{
  "vocab_size": 12330,
  "positions": "learned",
  "tie_embeddings": true,
  "lr": 0.0173,
  "lr_mult_o": 4.0,
  "lr_head": 0.00444,
  "decay_fraction": 0.569,
  "final_lr_fraction": 0.0,
  "batch_tokens": 131072
}
Each number is 200 + 20 x the weight over its row's rms, rounded and kept within 0 to 999. Layers, rows and columns count from 0. The size before them is the row's rms in percent of the matrix's.

# down: layer 2 MLP down (transposed), 4096x1024, rms 0.0345, rows 2730-2735, columns 256-511
# up: layer 2 MLP up, 4096x1024, rms 0.139, rows 2731-2736, columns 256-511
down2730,101,190,221,176,211,204,213,197,166,207,167,191,205,180,206,165,220,245,228,186,188,188,209,195,181,212,198,216,187,222,230,165,207,195,220,236,224,181,175,218,188,212,193,213,179,209,201,182,164,208,230,243,237,203,222,209,178,223,194,208,167,219,202,195,191,196,172,212,188,206,226,182,178,178,253,205,209,211,211,210,218,181,203,190,191,215,184,195,172,175,197,196,190,189,203,219,208,187,203,194,190,236,172,150,216,184,223,205,193,208,198,238,207,157,199,249,249,188,223,216,206,200,195,233,197,212,249,248,212,215,184,196,213,201,223,243,202,208,219,180,165,193,180,204,216,226,170,191,195,188,189,215,169,213,243,212,242,217,196,241,187,176,192,205,222,201,224,214,173,196,220,200,187,214,204,206,248,198,180,218,157,222,200,217,157,206,185,187,225,201,206,182,187,224,205,184,198,205,206,206,185,194,170,196,215,205,216,206,191,208,207,202,185,199,186,182,185,286,187,210,222,227,190,236,163,160,172,209,208,179,224,239,176,202,222,141,191,200,203,177,185,152,207,210,203,220,210,199,203,195,224,184,197,218,211,202,220
up2731,100,192,191,197,188,212,183,194,204,222,211,196,174,163,218,232,193,189,189,220,203,207,194,219,197,190,226,225,176,204,210,206,198,222,235,183,187,175,229,210,196,218,193,200,197,235,196,222,192,200,232,169,220,217,238,196,199,192,179,196,194,212,232,180,184,238,224,212,176,178,178,196,182,189,218,189,188,214,197,224,195,202,191,206,190,189,194,196,180,202,242,187,214,216,215,191,185,192,182,211,196,232,210,196,194,231,237,214,230,145,199,208,186,213,167,191,181,223,202,205,181,239,232,232,199,194,192,225,233,200,249,243,227,165,184,187,173,205,178,163,194,210,218,210,188,192,186,196,199,233,183,210,228,192,161,195,177,201,188,207,205,225,191,220,209,211,207,216,199,215,195,191,215,193,215,201,207,194,180,208,188,176,210,202,205,220,209,184,225,221,238,192,154,222,171,213,176,203,191,213,209,192,180,171,222,183,172,197,189,189,184,191,188,192,176,202,188,216,235,212,220,207,183,185,173,235,226,209,164,157,247,192,188,190,184,210,181,186,189,215,204,223,145,223,196,194,229,173,190,184,196,157,215,220,215,192,174
down2731,105,199,178,172,197,204,196,198,186,243,198,194,151,198,198,189,182,187,156,226,216,199,179,196,192,210,194,210,177,229,241,203,244,192,203,206,195,181,206,192,220,180,219,195,208,199,169,206,186,177,202,182,191,222,156,183,177,221,186,191,174,219,220,171,214,213,216,185,192,197,205,182,206,205,161,207,227,228,176,197,188,201,215,176,182,160,188,219,191,175,216,182,207,200,179,169,213,174,181,181,190,174,173,234,203,243,179,193,219,194,217,213,222,206,207,214,212,222,173,177,205,203,224,196,187,198,195,227,205,195,225,220,166,192,174,176,177,216,174,208,230,193,205,200,170,209,195,201,178,213,210,185,211,190,193,204,223,223,211,206,191,201,192,225,208,179,195,220,233,173,185,201,223,184,192,211,251,168,183,193,204,212,152,253,190,219,172,199,202,192,212,184,184,182,194,200,165,165,188,198,196,202,216,186,231,171,205,189,225,180,191,217,205,204,196,214,228,202,211,218,224,192,206,184,195,178,247,194,156,213,203,211,176,171,172,180,192,223,203,222,191,206,145,206,208,203,207,225,211,209,208,191,224,228,239,217,163
up2732,100,209,173,180,177,175,202,168,202,190,207,198,203,189,234,202,178,195,201,240,182,189,182,232,204,186,174,199,178,197,208,220,196,216,199,212,239,175,187,193,216,215,184,198,188,166,214,243,233,211,180,236,173,177,222,198,228,204,200,191,201,210,177,193,181,227,230,169,205,209,183,233,207,216,179,202,189,204,238,191,218,208,188,224,185,198,157,212,194,201,210,212,216,199,206,187,176,198,183,213,220,156,203,203,212,204,208,221,192,168,206,188,195,220,241,204,187,235,216,178,220,135,220,185,186,185,210,221,186,205,201,249,198,249,214,196,200,212,218,197,224,206,249,200,225,232,203,188,251,215,221,213,186,157,169,222,210,163,225,185,190,196,184,208,236,194,226,189,201,202,226,196,227,220,175,215,190,185,209,198,241,186,227,237,227,194,209,181,209,205,195,184,206,231,192,162,211,174,198,219,181,193,170,178,191,205,189,232,184,210,243,168,220,195,184,174,189,171,181,190,207,210,187,176,207,202,226,215,167,176,203,207,196,218,190,202,171,194,207,205,220,214,167,189,202,241,200,188,190,187,216,216,198,173,222,205,225
down2732,100,207,175,177,178,173,197,165,189,167,204,183,153,183,184,169,215,179,198,190,179,173,213,199,219,195,202,230,195,194,223,196,171,207,196,194,216,214,224,246,206,235,209,203,193,168,255,202,216,197,203,204,190,166,201,201,197,212,161,196,182,174,200,191,181,193,229,210,199,209,212,237,210,222,188,225,210,172,223,152,196,206,206,209,189,177,179,207,216,196,186,223,197,156,228,164,188,200,218,196,235,177,192,231,197,222,177,203,196,223,213,200,202,214,194,157,198,206,189,209,212,188,183,184,178,178,198,205,219,170,204,197,195,190,223,189,187,218,204,181,189,203,211,178,204,197,200,179,179,173,201,193,179,169,186,212,217,198,187,170,173,205,208,198,212,166,235,168,217,218,214,221,212,233,187,202,208,191,213,210,184,191,200,197,194,192,180,181,174,176,186,189,223,225,231,217,228,218,230,195,169,208,202,189,186,214,220,161,210,187,200,181,203,209,191,227,219,202,197,185,184,175,205,196,190,192,236,171,180,208,220,230,185,155,182,203,192,205,221,210,173,166,202,192,241,235,195,177,197,201,210,164,185,204,183,212,169
up2733,099,224,234,177,190,181,195,186,187,241,210,214,198,174,212,203,218,184,207,198,203,234,195,191,213,175,184,171,187,179,221,204,212,214,166,205,212,169,194,192,241,228,231,195,196,206,183,233,173,200,202,204,212,195,192,214,246,196,188,227,197,196,212,231,218,210,198,171,200,200,186,154,224,193,208,187,187,177,193,155,183,217,207,170,190,186,226,201,204,199,190,192,201,218,216,216,176,159,174,161,201,192,220,155,193,228,187,181,205,190,209,186,181,195,184,205,223,222,169,193,221,209,203,175,201,192,199,196,228,204,176,201,191,183,211,204,213,171,185,219,201,218,190,219,157,187,230,182,170,195,175,207,192,204,198,186,224,219,185,178,167,203,204,166,218,201,210,186,169,215,205,173,146,217,186,207,187,191,174,204,212,192,225,217,210,203,237,208,217,186,169,215,173,215,224,203,176,188,195,192,205,161,212,238,236,182,224,188,232,226,205,219,205,186,176,221,209,219,214,207,226,220,226,229,232,186,219,190,216,210,190,192,170,195,216,211,219,197,227,189,198,194,200,227,197,200,184,184,231,190,192,185,184,215,148,202,227
down2733,102,218,182,215,235,231,184,197,223,192,159,180,176,202,169,167,213,208,223,226,189,198,179,193,187,180,212,209,184,207,213,204,242,195,195,206,218,196,202,257,245,194,240,207,199,201,214,205,194,183,201,197,257,206,174,184,229,193,234,205,225,188,201,199,206,202,174,180,224,172,204,185,200,209,198,152,186,195,192,191,181,183,211,191,222,225,225,212,196,191,168,191,218,162,240,210,211,184,200,190,213,200,183,180,190,200,224,198,227,182,246,194,200,184,221,194,207,198,158,151,200,185,218,184,188,163,195,213,196,175,188,207,203,203,191,209,193,153,209,180,215,218,190,175,228,223,175,237,189,219,207,180,174,189,187,174,201,206,188,185,234,229,198,183,206,173,183,208,200,163,180,190,227,194,194,205,241,198,183,205,168,198,208,222,193,153,214,172,249,208,230,185,232,207,180,198,188,213,186,181,145,221,203,244,210,177,198,202,233,208,185,199,210,182,184,215,211,220,215,220,191,198,191,188,217,215,167,207,207,221,198,170,174,172,209,210,222,229,227,183,212,191,217,201,180,221,201,197,226,194,219,181,221,208,169,182,237
up2734,099,194,228,197,192,200,211,211,180,188,198,197,205,206,175,223,193,214,225,179,218,186,185,218,180,186,216,192,202,185,181,225,201,197,203,188,211,233,213,177,197,180,196,205,217,223,199,221,193,214,161,203,180,209,181,226,183,193,167,187,230,202,178,188,216,209,169,171,180,187,203,198,149,222,243,212,202,163,170,211,194,189,212,190,182,197,194,231,192,225,194,216,211,180,229,181,186,220,173,201,192,183,216,212,200,176,217,175,195,196,208,203,196,230,225,210,176,188,231,252,156,200,216,170,220,183,226,191,202,225,219,211,180,222,203,193,185,190,201,193,205,189,187,221,207,209,167,163,171,215,173,210,194,160,207,218,213,222,208,184,218,213,223,189,228,182,217,209,181,196,194,189,222,189,193,215,192,184,207,185,212,211,208,171,202,184,202,167,250,196,192,214,249,211,196,240,214,212,188,222,226,176,201,211,194,179,221,215,239,212,159,212,165,195,195,179,194,212,217,173,203,209,198,187,173,152,181,232,200,210,215,195,188,200,194,199,186,240,172,205,203,221,211,213,209,191,166,200,209,220,189,219,237,180,171,207,225
down2734,076,163,179,234,171,228,240,198,208,190,229,199,176,207,184,212,211,202,193,203,173,212,199,206,230,195,208,178,179,250,228,205,183,211,190,222,187,193,174,226,186,223,188,214,191,208,183,199,196,165,203,178,208,192,190,172,210,229,209,155,183,210,199,204,215,203,235,247,234,199,198,193,236,212,181,210,191,207,192,200,185,218,176,209,191,215,180,217,211,144,193,200,196,204,184,217,226,164,199,166,211,216,228,188,192,200,189,221,190,154,198,192,207,165,185,182,199,216,178,205,216,190,146,212,188,212,194,207,203,223,198,178,225,161,186,181,222,198,189,214,202,171,198,178,192,191,253,215,207,195,251,189,202,214,187,183,170,172,196,236,182,179,176,225,201,223,199,181,206,201,204,237,225,185,222,188,210,246,205,202,192,186,182,195,200,193,235,195,183,210,190,195,209,159,219,221,206,170,212,183,167,191,195,170,184,217,199,176,188,199,206,211,219,202,169,186,195,216,173,207,205,245,208,230,223,233,187,218,205,218,211,233,200,187,168,192,181,209,207,208,174,205,197,213,214,208,201,195,169,197,220,195,196,197,236,167,182
up2735,097,188,185,189,184,218,230,196,165,198,250,192,175,185,202,230,237,179,232,212,204,183,206,184,199,157,195,233,200,172,194,201,209,199,212,172,221,195,232,222,199,156,225,211,192,209,207,215,182,176,200,209,192,203,234,218,182,214,206,202,213,212,210,193,198,197,199,205,179,176,201,248,196,217,211,210,210,186,203,254,195,240,221,234,237,186,202,219,201,191,204,196,206,192,212,168,192,182,195,169,176,203,186,176,214,190,171,211,188,191,187,204,210,170,230,178,209,212,202,179,181,227,176,191,204,185,166,175,195,202,171,207,172,206,179,206,215,208,186,185,204,230,185,209,211,215,219,203,147,196,227,242,186,184,178,226,236,152,255,244,227,171,167,182,182,189,206,203,204,209,201,205,198,192,228,218,192,223,186,208,231,202,215,198,217,207,191,194,206,207,226,216,166,203,218,174,210,203,194,219,195,210,203,180,213,223,231,192,201,186,234,197,205,211,203,176,218,182,221,179,204,198,193,180,191,207,208,222,203,219,189,190,210,161,222,195,205,166,181,220,159,210,191,188,172,187,199,208,178,229,200,202,229,179,215,206,203
down2735,102,199,214,195,232,226,209,162,219,199,203,182,229,193,231,150,203,173,212,175,191,177,165,220,221,167,221,201,184,234,182,161,185,192,206,183,202,192,210,201,238,184,186,200,168,209,194,208,217,222,240,216,214,189,205,233,182,208,155,228,187,222,209,209,202,215,197,215,201,184,212,187,194,223,232,198,171,243,213,201,198,183,216,199,229,184,166,208,179,187,175,169,230,167,221,198,189,185,211,160,172,201,215,209,226,180,196,172,181,189,203,232,225,163,222,199,200,165,230,237,186,225,214,199,181,202,206,185,188,216,181,215,157,176,188,191,185,195,206,214,206,198,200,215,192,200,200,172,194,221,220,219,172,214,180,215,225,187,249,217,195,185,193,198,188,184,175,225,198,210,208,195,182,209,189,216,198,216,202,167,189,205,219,197,182,219,236,181,233,210,206,192,189,218,201,243,201,162,189,178,232,209,203,208,177,214,183,158,225,186,189,176,216,213,208,163,225,182,186,171,216,196,206,226,184,195,195,212,196,213,240,205,163,195,233,159,211,172,155,179,150,208,180,185,214,180,181,208,190,216,213,193,203,194,189,222,184
up2736,094,238,200,191,223,232,198,196,178,203,199,187,203,211,230,200,209,216,209,161,174,220,191,230,185,170,207,165,224,177,181,228,170,229,151,186,188,204,215,212,199,217,223,205,194,223,196,205,178,227,204,180,195,234,184,195,183,214,176,184,177,204,218,215,223,202,174,223,185,181,199,205,184,176,195,199,189,190,192,216,164,197,204,164,209,182,175,216,218,173,192,195,177,176,193,224,191,226,196,215,194,171,198,199,208,199,206,186,217,192,180,216,219,196,188,171,182,211,228,215,202,230,222,194,182,197,220,223,205,226,206,235,202,182,172,229,234,182,180,214,220,228,221,170,202,215,234,250,187,210,195,208,225,162,233,206,162,210,178,209,199,205,155,218,207,189,192,176,186,160,225,171,201,221,170,170,196,208,234,196,197,209,192,176,202,223,160,211,189,212,191,190,201,206,182,194,195,231,217,193,147,208,230,214,232,191,171,183,212,203,219,215,183,201,193,194,213,219,210,179,195,241,240,207,198,188,215,207,211,172,192,205,196,171,231,214,255,236,222,227,205,202,232,197,202,190,206,180,231,229,178,204,187,166,216,176,182